config = dict(
    head_dim=64,
    norm='rmsnorm',
    norm_place='pre',
    init_std_up=0.0331,
    init_std_down=0.00642,
    lr_head=0.00343,
    batch_tokens=[16384, 32768, 49152],
    seq_len=1024,
)
Each number is 50 + 12 x the weight over the matrix's rms, rounded and kept within 0 to 99. Layers, rows and columns count from 0.

# layer 3 attention query, 384x384, rms 0.126, rows 31-35,95-99,158-163,222-227,286-290,350-354, columns 192-383
16 39 47 33 61 52 58 33 64 67 73 52 40 45 65 52 60 54 61 41 51 54 57 75 49 48 47 58 50 55 55 43 55 68 71 48 56 45 34 29 56 52 51 73 61 57 42 61 62 46 53 68 42 48 45 35 39 47 36 57 59 57 47 49 39 46 61 46 46 33 41 63 47 57 47 54 61 78 50 55 59 74 59 47 26 43 64 38 63 47 58 38 52 50 44 32 58 43 50 43 59 50 34 54 51 28 54 38 41 52 58 49 46 26 46 70 36 58 44 45 54 67 48 29 56 32 64 70 54 31 51 57 43 56 49 34 72 55 69 32 52 60 39 43 67 55 27 50 29 64 56 24 66 49 56 47 51 51 47 32 41 51 64 48 50 42 49 51 33 39 70 64 55 31 61 36 50 50 47 57 58 41 42 32 29 41 37 48 40 57 55 39
29 42 50 64 65 48 33 34 47 70 58 68 45 46 55 53 60 26 37 16 38 59 51 32 60 50 45 60 41 59 37 65 58 47 49 57 40 42 48 55 48 45 54 40 41 60 65 48 49 38 48 75 64 44 35 49 48 64 39 59 43 54 69 45 64 52 55 43 63 41 53 60 57 35 41 66 48 36 56 54 50 60 30 46 54 73 69 41 49 57 53 39 66 59 37 47 48 52 38 45 33 67 30 57 38 33 66 46 71 51 40 61 71 74 42 48 40 42 59 44 60 57 35 45 33 47 61 38 39 55 57 30 44 42 32 60 52 46 45 52 29 71 49 61 45 60 50 72 68 66 59 45 43 35 49 70 55 51 64 48 59 54 47 46 54 55 70 27 50 60 28 52 54 61 52 58 41 59 74 61 41 63 62 53 47 79 57 65 40 55 35 48
36 46 44 53 43 40 26 61 36 47 46 64 48 51 61 58 29 47 36 45 66 47 60 45 64 42 42 52 28 36 53 45 37 46 36 45 67 30 55 31 37 53 46 47 57 38 42 53 58 51 41 45 52 54 48 63 37 55 48 49 58 55 62 50 55 56 50 47 48 56 64 35 58 36 46 47 66 54 43 63 39 44 56 45 49 50 38 38 36 68 64 50 60 64 36 54 51 47 54 47 57 53 47 60 44 54 48 51 43 40 58 54 49 71 57 47 49 46 53 42 52 52 46 51 60 66 54 61 59 61 60 36 58 57 54 69 42 63 51 56 43 46 36 51 41 49 39 53 41 46 32 64 52 39 43 26 58 55 39 53 40 39 35 42 61 49 39 47 53 58 45 42 45 35 55 42 43 28 60 50 56 37 40 52 51 51 57 46 36 37 54 44
29 60 47 51 58 68 62 55 29 46 48 51 60 53 63 58 43 44 64 56 47 58 41 61 48 39 47 42 25 50 58 55 63 53 40 60 52 48 71 58 48 43 35 58 41 47 60 55 44 40 52 57 43 48 56 59 53 33 52 62 58 36 36 55 38 47 55 58 49 47 41 36 58 58 51 61 46 55 58 75 43 46 38 48 45 46 39 47 58 36 30 56 34 33 66 54 60 55 51 45 38 51 47 30 54 43 51 39 58 46 46 48 40 53 37 50 63 57 66 58 52 40 64 53 51 37 40 55 78 46 62 56 64 65 48 43 54 45 39 30 66 55 39 44 52 53 47 46 37 38 48 46 50 47 55 56 43 58 47 51 66 36 40 39 47 40 62 55 47 44 49 54 41 60 41 52 30 39 50 46 42 42 38 49 53 61 71 49 71 40 41 49
42 49 45 64 80 57 44 35 30 78 75 50 62 28 69 51 57 46 43 51 55 56 56 49 29 50 51 69 41 52 34 66 54 38 38 56 58 65 50 38 59 57 50 53 59 51 46 70 33 53 29 63 58 50 37 48 52 41 38 50 62 73 44 66 63 44 26 24 66 25 27 32 63 59 31 34 67 65 46 33 32 73 42 37 73 34 47 40 33 71 36 53 47 67 39 40 35 28 34 53 37 54 39 67 34 55 34 52 65 53 61 49 38 61 64 27 27 64 55 38 56 59 55 25 37 28 42 30 52 34 47 47 53 47 49 57 54 39 53 55 50 60 40 48 87 63 51 60 56 55 46 59 51 37 67 48 56 55 56 60 59 70 51 40 47 59 84 29 42 55 51 58 45 29 56 65 49 57 36 56 33 70 16 39 47 57 75 21 65 49 66 33
62 50 67 52 35 50 39 50 57 73 39 41 66 56 59 60 58 47 48 53 30 48 59 38 30 65 70 46 55 52 60 74 51 47 57 35 38 41 53 43 52 76 57 41 16 46 52 60 43 43 55 59 65 59 73 56 57 37 57 54 28 49 72 68 52 76 46 69 72 57 62 59 35 50 61 54 42 37 44 25 48 46 33 60 56 35 50 84 71 60 51 42 35 57 42 31 54 25 66 58 22 21 58 44 51 75 46 48 15 39 28 52 62 33 55 29 58 45 63 31 68 42 56 55 51 73 48 39 52 38 53 49 64 45 34 53 36 83 58 33 73 73 66 49 78 74 55 61 50 58 44 62 44 71 48 58 52 49 42 56 54 79 56 45 38 41 60 48 42 42 52 60 39 51 62 60 54 49 39 51 43 36 61 35 69 58 61 59 51 41 60 58
55 58 47 62 53 53 63 34 39 62 52 30 51 43 56 58 48 36 39 39 39 49 25 38 61 39 46 64 36 49 35 50 44 48 41 40 41 39 53 64 45 61 69 61 43 43 57 48 38 46 51 52 47 56 55 41 44 67 42 51 47 50 73 50 69 52 57 32 41 50 47 53 62 45 38 70 45 39 49 38 39 58 51 33 62 27 49 53 51 41 63 45 53 48 44 42 40 41 49 37 69 64 54 62 47 42 69 55 49 46 45 48 32 62 34 35 42 56 67 48 30 58 50 48 39 39 55 42 40 47 60 69 47 41 42 55 47 55 37 53 33 48 48 48 54 64 47 72 62 60 44 48 35 31 53 55 45 35 54 59 63 33 49 60 53 55 52 45 50 37 70 52 47 32 63 50 47 66 83 62 39 59 49 54 58 56 60 42 56 50 51 32
40 41 36 66 75 49 53 45 38 55 54 47 64 63 52 53 54 66 45 39 48 26 57 45 67 47 58 41 59 42 44 59 40 43 50 43 34 43 50 41 45 55 44 37 70 44 53 68 56 74 50 63 48 57 60 39 58 48 44 31 43 36 50 50 56 44 35 39 59 60 43 59 31 39 61 38 55 64 47 42 43 48 50 49 40 61 31 40 45 45 63 52 43 54 48 49 52 45 58 41 52 44 55 55 59 49 35 50 57 66 44 67 39 63 51 54 44 39 50 43 59 62 50 46 39 42 65 53 65 25 58 31 48 47 55 65 53 38 66 46 38 53 39 59 51 59 53 55 55 63 45 57 57 45 56 48 67 40 52 50 49 38 52 41 57 58 50 47 45 53 47 28 55 49 51 55 55 60 49 56 50 48 40 40 70 49 47 62 65 55 42 30
46 49 55 39 53 53 51 44 70 52 50 58 38 37 65 58 40 41 64 50 59 59 48 48 58 47 35 48 42 48 41 45 45 50 58 60 44 48 61 30 54 45 61 53 36 32 52 29 73 40 71 52 64 45 43 49 50 48 36 55 49 37 56 46 57 58 45 50 42 44 50 46 59 56 42 52 48 44 70 60 51 25 57 44 57 59 46 51 49 56 32 48 39 52 42 59 45 42 53 55 45 48 33 48 43 66 62 54 46 47 43 42 56 49 36 59 48 53 50 47 53 40 58 34 42 40 38 57 57 58 53 48 57 65 61 38 51 74 65 34 44 57 52 39 41 29 52 69 58 40 45 43 48 49 46 35 39 52 62 64 69 47 45 40 44 47 41 55 33 36 56 82 46 60 59 48 53 56 52 47 50 36 53 54 47 65 39 44 48 34 58 54
52 68 58 47 31 46 65 73 35 47 63 45 52 39 42 63 50 38 47 45 43 82 49 54 53 48 41 47 57 49 32 55 52 40 42 50 49 40 62 53 63 66 63 47 36 68 51 57 53 61 57 61 27 34 49 42 40 49 45 49 46 42 49 58 56 66 58 48 34 52 57 56 77 65 57 44 59 58 70 61 44 50 55 40 47 50 47 66 42 48 44 42 45 35 40 77 50 32 61 61 40 30 37 64 59 53 55 51 47 49 57 52 45 39 36 41 62 55 52 46 45 33 58 48 42 54 52 34 27 44 55 57 50 63 38 27 66 45 58 41 49 66 52 57 35 43 45 69 53 41 36 48 32 53 41 57 30 37 55 54 61 52 56 27 36 71 49 68 41 40 68 56 66 57 40 51 61 55 60 43 73 45 60 65 66 47 67 36 48 27 40 36
52 40 63 58 46 64 65 63 58 52 29 37 47 49 37 41 68 30 61 74 52 38 58 35 46 40 66 40 29 54 70 48 62 46 55 32 80 56 57 63 48 59 64 53 39 49 38 40 28 55 55 65 54 51 63 61 17 47 55 58 37 50 56 47 59 56 61 49 45 47 38 41 43 35 22 27 40 58 51 37 55 47 56 58 65 36 60 73 19 66 53 46 68 42 52 58 45 39 57 37 43 60 59 41 42 45 53 59 62 41 41 41 23 64 45 49 59 46 45 41 48 56 54 52 36 22 45 44 64 59 56 26 80 46 34 44 58 63 60 48 42 43 34 24 52 48 64 43 31 29 29 58 48 37 59 29 37 58 74 48 43 56 57 40 77 39 47 57 82 69 57 53 50 53 56 63 49 54 65 45 32 53 35 39 37 32 51 55 60 50 45 50
87 47 32 64 47 62 71 56 38 65 67 46 50 42 44 09 49 43 62 40 50 48 70 28 57 59 63 52 33 38 57 37 35 59 55 29 66 21 55 64 55 34 24 34 47 61 62 36 71 57 38 55 34 55 41 38 54 63 66 35 48 41 33 36 29 41 34 53 64 32 60 74 76 23 49 54 70 44 51 29 39 71 46 41 72 44 42 43 52 32 53 63 40 39 47 55 35 57 44 59 48 50 44 45 44 56 40 47 45 28 84 56 23 53 63 45 57 37 56 48 51 65 46 31 48 17 33 37 64 30 50 68 51 69 40 54 55 39 35 61 36 53 51 60 73 54 36 63 36 66 50 59 41 38 68 50 54 59 56 43 56 43 63 69 60 56 37 49 58 35 46 42 48 35 36 29 84 54 36 55 52 40 37 56 49 60 52 41 18 43 37 60
56 61 50 47 56 44 40 48 54 42 58 63 44 63 56 43 67 50 46 41 28 54 48 60 58 52 47 48 49 26 63 48 61 50 44 50 47 54 43 49 39 55 45 53 42 47 45 32 68 50 59 41 50 28 49 62 65 46 61 57 45 41 45 25 56 49 51 55 40 64 66 45 62 50 48 44 44 29 59 43 57 67 53 56 61 59 59 66 59 35 31 46 71 33 58 57 35 84 71 58 42 50 59 48 53 26 56 45 46 26 51 66 52 45 60 50 56 43 50 46 64 52 42 43 44 52 40 41 38 46 52 41 46 28 50 47 71 61 50 47 39 64 56 44 31 69 54 49 33 43 52 29 58 56 46 41 45 43 61 54 46 47 40 56 50 39 70 49 50 39 40 66 53 31 65 56 44 34 65 44 62 27 73 42 44 37 71 54 60 55 43 44
60 45 45 39 50 46 51 38 54 42 60 49 52 59 40 52 48 53 50 54 39 46 55 44 41 55 48 60 43 51 48 46 39 52 57 46 45 43 54 46 63 51 43 45 48 48 51 58 48 58 47 58 34 53 42 52 53 52 55 50 47 51 60 46 42 45 27 44 43 59 55 56 37 49 51 54 55 52 45 46 52 42 53 38 54 56 47 44 39 46 54 43 50 51 56 51 55 38 44 56 39 29 39 61 53 52 50 41 55 52 46 47 56 43 57 56 57 58 51 57 57 50 43 65 61 52 55 50 58 56 49 46 56 41 55 54 38 53 55 54 42 47 51 47 57 44 36 60 51 50 55 52 56 53 43 52 58 50 38 55 50 48 61 62 49 55 37 43 47 50 41 52 54 55 43 54 45 46 51 46 48 52 39 51 59 51 35 48 52 38 58 36
57 49 52 56 48 48 64 39 46 42 53 52 49 51 43 53 56 58 53 47 58 42 60 56 44 47 60 41 59 44 46 43 39 41 41 51 44 64 61 59 44 56 43 58 37 57 50 51 48 47 48 49 55 51 42 44 42 51 58 60 44 43 44 45 52 42 45 42 36 46 45 41 51 58 37 65 40 44 61 55 48 47 53 55 57 52 35 48 55 57 46 41 54 55 60 42 55 47 51 43 55 40 48 52 39 49 41 57 42 44 63 50 33 47 41 60 56 59 41 47 47 48 57 35 50 56 52 44 61 46 51 63 45 38 49 56 56 66 56 45 59 55 60 40 47 59 47 46 41 62 48 45 59 52 50 51 60 33 43 39 52 36 55 41 49 52 58 56 55 51 35 53 46 57 60 45 42 50 51 40 58 45 47 43 66 32 49 53 66 49 50 41
55 61 46 58 59 49 50 41 36 50 49 64 58 27 50 33 49 46 45 48 68 51 54 40 44 48 32 50 58 51 66 52 60 43 58 51 49 42 34 52 62 53 48 57 47 60 65 63 45 56 48 42 37 48 60 37 40 44 57 50 50 41 45 50 62 58 54 56 39 48 50 60 52 33 33 76 59 58 45 43 39 45 49 55 57 50 44 45 51 49 44 44 56 47 47 55 41 46 49 44 49 58 54 72 32 65 30 65 52 51 68 60 73 51 32 55 58 20 40 44 64 50 70 27 45 78 49 58 55 51 37 46 56 48 36 53 41 55 40 38 47 48 33 44 43 37 77 45 37 62 53 47 53 32 64 55 52 45 68 49 42 47 57 56 56 53 62 46 56 54 62 53 50 44 59 68 34 53 55 74 57 68 49 45 47 62 46 76 62 44 21 32
26 51 60 67 65 31 65 67 35 45 57 43 68 47 58 73 55 69 61 54 57 50 31 52 58 56 67 47 42 55 64 29 37 71 41 35 45 63 57 40 46 46 43 49 58 51 55 32 49 15 68 53 65 62 57 48 20 52 46 54 52 64 80 61 31 32 40 57 73 32 41 50 27 74 58 43 46 67 52 38 54 51 55 49 48 79 47 66 35 38 65 44 35 26 45 65 69 28 32 34 78 50 45 59 53 40 26 64 79 48 43 62 22 46 51 43 59 54 71 38 39 37 50 53 50 43 55 34 70 41 70 50 65 53 67 56 27 74 53 64 51 34 48 37 52 64 45 60 59 66 37 46 73 29 44 52 53 44 68 43 62 39 63 57 40 38 41 70 58 56 66 38 38 43 44 49 61 60 49 40 53 49 29 27 29 68 46 53 50 47 68 52
51 44 37 70 37 48 59 54 50 57 40 24 53 44 72 48 32 47 34 26 49 61 53 56 23 66 59 39 65 50 39 55 51 43 81 64 71 29 38 56 56 39 43 65 52 48 43 44 54 62 35 59 75 64 67 61 43 48 51 64 61 61 74 59 51 75 30 45 57 56 28 54 31 37 52 57 52 37 59 64 47 37 43 44 40 43 53 31 50 48 52 45 52 59 59 60 60 58 52 72 38 42 55 55 50 33 39 49 49 67 41 61 39 61 59 49 49 56 76 69 69 48 68 37 39 37 65 42 38 42 33 52 34 36 79 48 75 28 32 50 58 37 51 35 52 68 56 61 53 77 31 47 56 58 50 69 52 25 43 70 56 62 45 55 22 46 69 66 87 48 38 32 38 59 47 72 38 55 53 46 51 51 30 42 54 41 71 48 60 35 39 33
64 45 51 38 54 40 60 51 54 45 44 52 52 41 35 42 57 55 67 51 42 43 40 31 51 38 60 48 59 48 60 52 49 50 41 45 48 59 65 33 58 40 56 57 57 50 59 48 55 47 47 44 55 48 57 54 44 36 52 63 50 33 42 61 34 45 54 50 45 45 57 63 42 39 53 54 52 51 55 63 68 44 45 50 63 55 45 55 54 51 47 46 43 49 52 50 43 44 45 41 63 63 49 54 68 40 36 55 54 43 40 57 58 29 51 49 52 66 41 52 43 42 57 53 49 48 45 38 50 44 53 53 42 45 40 40 45 57 59 59 57 43 56 45 39 46 47 54 62 56 49 50 46 58 47 46 53 36 52 45 58 54 54 47 34 57 46 49 51 52 48 53 47 45 44 52 57 42 49 49 46 45 52 49 49 45 50 54 53 56 54 53
49 48 45 54 53 52 46 50 47 52 47 42 44 58 46 49 45 52 50 56 57 39 47 56 47 49 50 56 50 49 44 52 51 46 57 40 47 56 59 48 47 46 42 48 55 54 55 45 44 55 59 41 48 49 53 53 46 55 51 44 48 45 52 44 48 45 51 42 59 56 46 45 52 51 57 39 45 50 49 53 47 46 51 46 43 40 54 40 53 62 52 54 46 51 45 47 50 44 51 52 46 45 56 54 56 54 59 49 50 57 49 51 51 47 56 51 44 55 50 48 48 42 44 47 43 63 47 50 53 57 56 36 57 49 48 58 47 54 56 55 57 50 45 46 48 50 61 39 48 47 59 51 49 50 50 41 49 57 46 44 54 48 52 48 54 52 48 46 44 56 47 52 43 52 53 57 45 43 47 40 56 45 49 50 44 48 46 57 49 46 44 52
48 43 62 52 57 49 41 49 53 50 50 49 60 52 61 51 51 44 50 50 57 48 50 56 49 52 57 43 49 53 56 55 49 49 51 60 56 46 53 45 49 47 59 48 49 50 58 62 55 47 53 47 39 40 53 47 53 57 54 56 53 51 49 49 49 45 46 54 51 53 51 50 47 48 49 51 52 48 54 42 60 58 32 57 50 51 45 49 57 47 49 47 52 50 46 57 50 55 47 48 50 51 46 45 45 32 50 61 55 44 55 55 51 55 55 51 50 51 65 43 59 41 58 49 65 43 47 55 55 57 41 65 53 50 54 44 53 50 48 50 61 50 53 54 51 49 53 53 47 53 57 37 46 46 49 53 47 45 51 49 48 46 48 52 51 55 52 48 58 52 46 49 46 56 44 44 43 47 50 54 54 50 58 49 49 48 47 46 53 45 55 47
42 46 44 65 46 52 54 64 51 50 50 42 35 38 51 36 56 45 38 64 39 43 47 58 46 55 77 45 48 53 52 59 60 47 68 52 45 27 50 62 46 58 25 52 59 54 59 39 49 63 57 57 46 67 43 55 52 49 51 42 53 64 58 55 57 45 56 56 60 55 49 61 69 45 57 56 52 45 44 38 39 49 41 43 53 47 53 42 44 63 66 58 62 50 67 51 61 43 53 46 47 36 56 79 61 37 49 52 39 56 60 31 55 68 52 65 48 35 48 43 49 49 61 54 65 50 39 58 58 41 41 50 45 67 35 38 59 44 40 31 48 47 58 59 64 46 55 33 41 58 61 44 62 76 59 49 54 55 46 60 52 59 51 51 38 61 54 53 40 47 49 40 72 50 61 46 34 57 44 53 50 64 39 58 47 36 35 58 43 55 46 45
51 46 52 64 32 72 72 62 38 54 58 48 49 51 51 64 70 66 48 39 44 53 44 52 38 51 43 42 55 34 57 57 44 70 63 59 52 40 67 50 35 38 64 43 55 59 40 39 47 36 32 33 60 54 41 75 48 58 49 51 40 57 54 51 53 54 43 22 55 43 54 55 43 50 40 68 31 33 55 61 68 53 50 46 61 60 50 30 54 46 49 62 61 75 48 45 40 50 47 65 39 51 55 32 50 52 62 61 64 61 57 51 51 42 37 69 37 57 56 52 74 53 47 40 64 64 37 47 27 47 19 47 50 31 51 69 25 56 60 50 46 64 41 32 30 50 44 64 52 51 54 47 32 46 66 64 57 31 61 57 25 45 46 42 49 62 53 65 24 54 43 41 58 54 46 41 37 45 40 57 40 55 42 61 54 53 52 56 46 33 41 53
31 22 45 71 55 38 48 43 59 51 61 46 44 48 54 44 53 44 43 57 52 32 58 47 42 50 66 62 43 73 25 67 34 66 61 54 63 51 40 49 59 57 42 59 63 74 58 49 44 37 48 55 42 57 65 40 54 49 47 52 54 56 72 54 49 59 48 50 76 42 31 44 60 28 47 33 62 54 58 54 48 51 53 41 37 39 73 56 49 47 58 42 54 57 47 48 63 29 41 59 38 51 44 63 71 59 41 40 65 70 67 35 36 63 40 52 43 42 28 67 38 61 75 44 67 59 43 50 30 45 73 53 47 54 77 43 34 55 35 44 53 39 35 73 47 71 34 42 45 67 49 58 19 56 31 60 52 45 56 39 53 66 36 58 30 55 33 44 26 58 51 60 60 31 55 70 48 55 57 46 56 42 38 31 57 54 39 44 54 46 27 40
67 50 34 45 58 41 52 41 60 48 32 70 42 42 37 30 74 60 39 55 51 44 57 34 41 64 51 50 55 69 48 57 77 34 57 51 77 49 30 41 53 43 53 52 56 37 59 60 45 60 48 31 49 64 46 31 56 52 59 38 43 40 69 63 39 43 67 50 62 43 73 62 66 36 50 52 51 58 40 38 57 65 63 54 52 43 49 45 68 47 41 43 52 59 52 47 42 60 41 43 57 76 47 49 44 35 30 55 43 61 37 48 70 49 60 47 58 40 31 47 58 62 52 44 38 61 46 67 63 45 62 61 56 61 39 64 35 39 64 62 42 45 57 55 55 58 64 43 56 46 64 29 51 45 68 61 49 59 31 55 60 66 47 59 66 41 67 34 52 50 58 49 50 54 51 45 41 35 54 50 37 33 52 46 59 54 54 49 42 45 57 40
47 50 55 59 49 54 40 62 44 49 55 51 40 50 69 53 47 43 42 43 52 56 39 51 54 59 55 45 54 51 50 42 42 53 51 44 44 51 52 52 63 49 45 57 58 59 44 45 47 49 44 64 44 46 64 53 48 54 45 61 49 45 51 49 43 54 53 62 50 49 48 48 43 55 53 52 61 51 45 54 53 48 52 44 56 59 45 52 38 49 59 54 51 44 53 55 57 47 53 51 50 45 49 63 50 58 52 48 44 45 55 46 40 66 57 43 48 52 60 53 42 40 49 49 53 48 56 49 45 49 46 49 48 43 54 50 47 51 44 46 53 56 49 51 50 57 44 49 49 48 45 58 49 45 37 51 47 52 66 48 54 38 49 57 51 56 49 49 49 53 49 48 47 46 44 62 49 48 56 51 55 45 53 41 44 49 55 51 47 57 45 48
53 32 46 50 57 50 47 53 52 40 55 52 43 50 58 53 63 55 60 66 57 58 43 51 57 50 57 39 48 35 48 41 49 53 50 48 57 53 53 44 61 47 50 45 54 48 44 42 40 43 55 54 47 60 58 45 45 49 58 47 51 42 42 63 35 44 55 45 51 44 55 56 41 45 50 50 59 57 59 58 42 44 50 51 62 48 54 53 49 54 38 49 58 59 63 55 54 53 42 37 53 56 43 56 42 57 40 51 54 50 54 50 36 46 49 44 46 50 40 61 58 43 52 46 54 45 48 34 60 39 49 53 43 59 51 59 59 47 45 44 57 44 45 48 53 49 63 59 65 48 46 60 47 58 44 46 51 51 53 57 44 57 43 47 50 43 52 52 51 51 49 44 46 54 46 56 42 33 51 44 51 38 46 48 59 44 60 47 42 45 35 42
57 54 42 65 54 58 61 34 52 51 45 47 32 38 40 55 40 37 48 37 49 60 51 41 40 52 60 45 52 42 41 76 70 31 53 56 49 41 52 31 42 59 61 50 57 63 84 43 33 45 73 41 55 34 45 61 57 51 58 47 63 55 26 63 45 44 35 49 51 36 50 53 44 36 47 71 46 31 37 47 49 47 61 26 43 60 28 46 99 33 36 52 49 46 48 22 49 57 50 57 50 76 52 58 44 32 49 61 55 66 61 65 44 46 44 47 72 60 47 27 50 29 59 56 50 21 68 46 81 50 54 61 55 38 42 24 53 36 61 58 55 35 78 37 30 84 37 45 55 59 51 23 46 69 50 37 67 53 56 53 71 55 45 66 66 61 37 44 44 52 80 50 16 55 34 62 52 60 50 53 28 56 72 44 37 70 71 35 67 50 54 31
67 49 32 36 53 47 35 52 66 56 43 49 72 73 40 63 27 51 31 51 75 69 76 49 40 41 57 69 82 55 58 54 30 39 67 57 35 37 49 53 50 25 54 35 51 42 26 26 42 41 53 55 46 43 41 41 32 41 28 37 57 44 45 45 32 44 57 62 59 25 55 34 42 36 48 31 52 51 40 25 24 50 63 42 39 52 68 50 43 44 72 63 50 50 36 53 55 48 55 58 49 46 72 39 64 38 62 22 63 44 49 34 67 51 52 59 46 46 29 51 68 59 51 48 59 57 32 53 59 32 43 62 64 38 39 55 40 33 70 32 45 53 43 76 79 47 48 46 43 55 46 57 46 65 58 62 27 27 45 45 59 71 32 65 59 37 32 51 51 42 49 29 43 27 40 63 53 55 41 41 40 64 42 35 36 39 46 42 54 44 60 48
46 63 52 65 56 57 54 41 57 60 69 48 48 51 28 55 60 44 44 48 49 62 40 39 44 44 60 62 42 58 45 41 67 47 57 57 48 67 40 50 39 45 59 57 43 40 63 47 65 63 44 44 68 55 60 47 46 63 62 48 37 45 40 47 45 69 66 59 53 58 44 33 47 52 52 41 59 62 48 51 51 47 47 39 58 56 64 44 41 45 40 51 37 44 55 38 39 51 61 59 37 57 47 58 36 33 68 61 55 26 53 50 61 58 45 26 45 64 52 55 51 41 48 37 50 56 61 49 52 45 46 50 44 38 55 55 69 47 58 58 48 62 49 44 57 67 60 65 54 45 31 36 40 43 45 51 42 52 52 54 31 35 63 57 48 69 38 52 62 52 54 44 31 55 48 61 58 55 63 61 65 53 60 54 40 42 63 58 46 59 54 50
52 48 49 52 49 43 48 51 53 47 36 47 59 37 49 46 49 56 58 49 55 32 52 42 56 42 64 46 54 50 59 56 44 38 51 40 47 40 53 41 51 55 56 52 60 35 50 36 49 57 55 47 48 43 48 53 54 51 43 56 40 56 54 51 52 47 54 49 50 51 52 56 55 70 47 49 41 56 47 51 47 37 54 53 46 47 55 61 50 42 40 49 53 51 53 45 59 55 43 57 56 40 49 57 51 59 50 48 43 58 56 63 48 55 53 57 60 49 57 47 46 40 60 54 46 55 48 53 59 52 40 55 57 34 48 58 47 55 58 49 44 53 42 50 40 45 41 37 45 39 49 57 61 66 46 50 53 58 56 50 49 65 59 45 55 33 46 46 64 54 40 40 58 47 50 54 62 48 46 42 49 44 51 43 46 48 50 50 57 63 49 54
46 58 54 49 49 52 52 38 54 54 51 49 51 49 60 50 58 54 53 56 41 53 44 44 46 50 52 50 53 53 53 48 49 43 50 49 44 53 54 55 43 56 51 51 44 47 46 50 45 47 45 54 45 44 50 40 49 43 49 57 54 50 58 52 54 56 52 53 59 53 58 51 55 42 44 69 52 46 46 59 47 49 73 51 60 60 48 49 48 49 50 53 55 52 62 56 51 49 56 42 53 43 50 52 51 36 47 64 52 49 36 60 46 58 44 57 33 38 38 56 58 50 47 41 63 59 54 42 43 50 54 41 49 56 39 37 52 49 42 48 48 59 38 58 48 50 57 41 41 47 51 53 43 43 54 42 52 46 49 52 54 47 59 48 54 43 48 46 39 41 50 46 47 39 53 55 54 52 54 47 57 49 40 46 56 48 44 51 48 45 42 45
# layer 3 attention key, 64x384, rms 0.119, rows 30-34, columns 192-383
39 32 50 61 63 51 57 60 48 49 48 76 38 39 68 73 16 34 52 41 70 65 49 46 66 63 62 68 50 44 47 63 54 36 22 43 34 64 49 54 41 44 50 67 61 65 52 75 53 39 56 48 30 49 65 45 66 54 76 27 63 47 31 26 42 47 55 50 39 56 35 48 60 49 37 54 39 53 40 42 57 51 67 49 70 45 58 43 43 35 37 56 41 43 65 58 27 50 49 48 46 39 52 47 46 58 46 45 41 43 64 44 45 49 52 54 58 55 59 45 49 52 73 50 65 52 84 62 75 53 34 68 51 58 40 41 55 50 51 33 43 63 52 57 48 73 62 51 36 63 58 47 67 39 43 70 49 42 53 67 60 29 51 61 82 56 57 61 61 42 63 59 46 84 58 57 52 43 86 34 62 49 55 59 50 28 53 37 61 78 40 52
65 57 54 47 55 55 47 66 60 43 38 71 57 44 59 28 51 58 48 65 61 46 62 37 64 69 35 43 45 46 31 53 67 43 30 42 45 47 61 63 51 36 63 41 43 36 41 46 36 67 65 43 48 61 40 61 41 45 39 32 57 62 61 51 50 32 56 59 63 74 46 47 50 64 31 60 55 39 50 44 53 42 37 76 58 62 62 58 47 62 64 57 57 67 42 22 39 74 51 34 33 37 52 43 44 46 68 57 53 31 68 70 69 63 69 54 61 34 39 50 71 25 52 61 64 51 46 36 38 69 50 56 42 64 48 53 50 16 50 69 49 35 43 48 41 55 55 40 33 43 61 38 43 60 48 55 46 47 71 52 53 47 44 41 52 54 64 48 66 32 33 38 42 79 43 52 31 78 42 48 39 45 45 70 76 59 46 61 80 47 50 49
38 42 48 25 39 65 65 45 53 68 36 37 53 45 57 57 46 46 68 52 44 72 30 49 43 39 37 52 64 53 46 69 52 62 42 63 47 70 64 57 49 38 70 72 56 50 65 58 51 21 69 61 40 32 39 55 48 40 49 65 56 72 38 39 39 22 36 50 52 42 31 47 58 58 46 52 27 49 58 61 31 35 50 37 54 50 45 47 58 35 19 37 29 24 78 57 68 38 48 70 53 38 46 45 45 34 34 34 66 76 27 14 50 39 26 72 45 64 59 76 39 46 60 56 63 27 45 47 38 45 71 36 65 78 60 43 30 48 53 49 57 38 46 31 59 34 69 61 55 61 42 47 44 45 44 50 36 37 43 50 58 49 49 73 46 42 55 60 54 45 62 61 43 38 59 72 73 50 40 29 37 68 57 62 39 49 53 28 51 33 42 66
66 44 59 43 48 40 35 49 57 44 41 60 48 62 43 37 54 43 46 54 48 54 67 45 61 45 36 48 43 56 55 40 44 53 56 47 50 43 38 65 70 54 57 40 44 41 43 53 43 53 73 41 51 62 43 50 36 55 53 38 45 51 59 37 40 49 52 70 45 60 65 60 45 51 51 39 71 38 58 48 65 45 40 53 51 52 56 43 59 44 79 50 61 49 41 54 43 52 56 50 48 47 63 48 44 63 71 47 43 50 45 40 82 59 41 54 51 41 47 64 32 46 30 44 67 54 56 54 51 46 64 64 46 45 40 38 62 42 57 59 43 39 49 53 32 43 39 45 49 32 39 37 45 42 33 57 65 64 36 49 35 60 41 52 61 59 47 43 67 66 55 63 54 48 66 36 59 56 59 49 46 42 63 53 46 36 39 57 47 47 62 59
55 63 67 36 47 66 63 46 60 56 61 53 42 49 54 53 53 44 62 40 24 58 54 45 51 50 67 52 57 59 45 59 52 45 39 54 52 62 36 57 41 45 58 71 48 34 52 64 58 39 55 61 56 46 44 35 43 65 54 45 58 38 43 68 55 25 63 48 51 35 51 51 60 51 54 49 24 72 43 33 47 71 51 47 35 56 41 49 56 40 29 43 30 54 69 24 47 45 46 45 61 57 44 44 55 42 29 51 64 61 34 40 48 46 37 61 45 56 39 49 36 51 75 41 45 54 71 52 35 72 58 48 54 69 45 47 54 43 38 60 19 66 46 56 46 51 55 42 52 62 50 66 52 41 43 58 65 47 44 49 49 50 38 57 28 43 57 58 50 61 40 60 60 36 59 50 64 55 45 60 45 64 54 54 54 54 40 59 57 47 65 49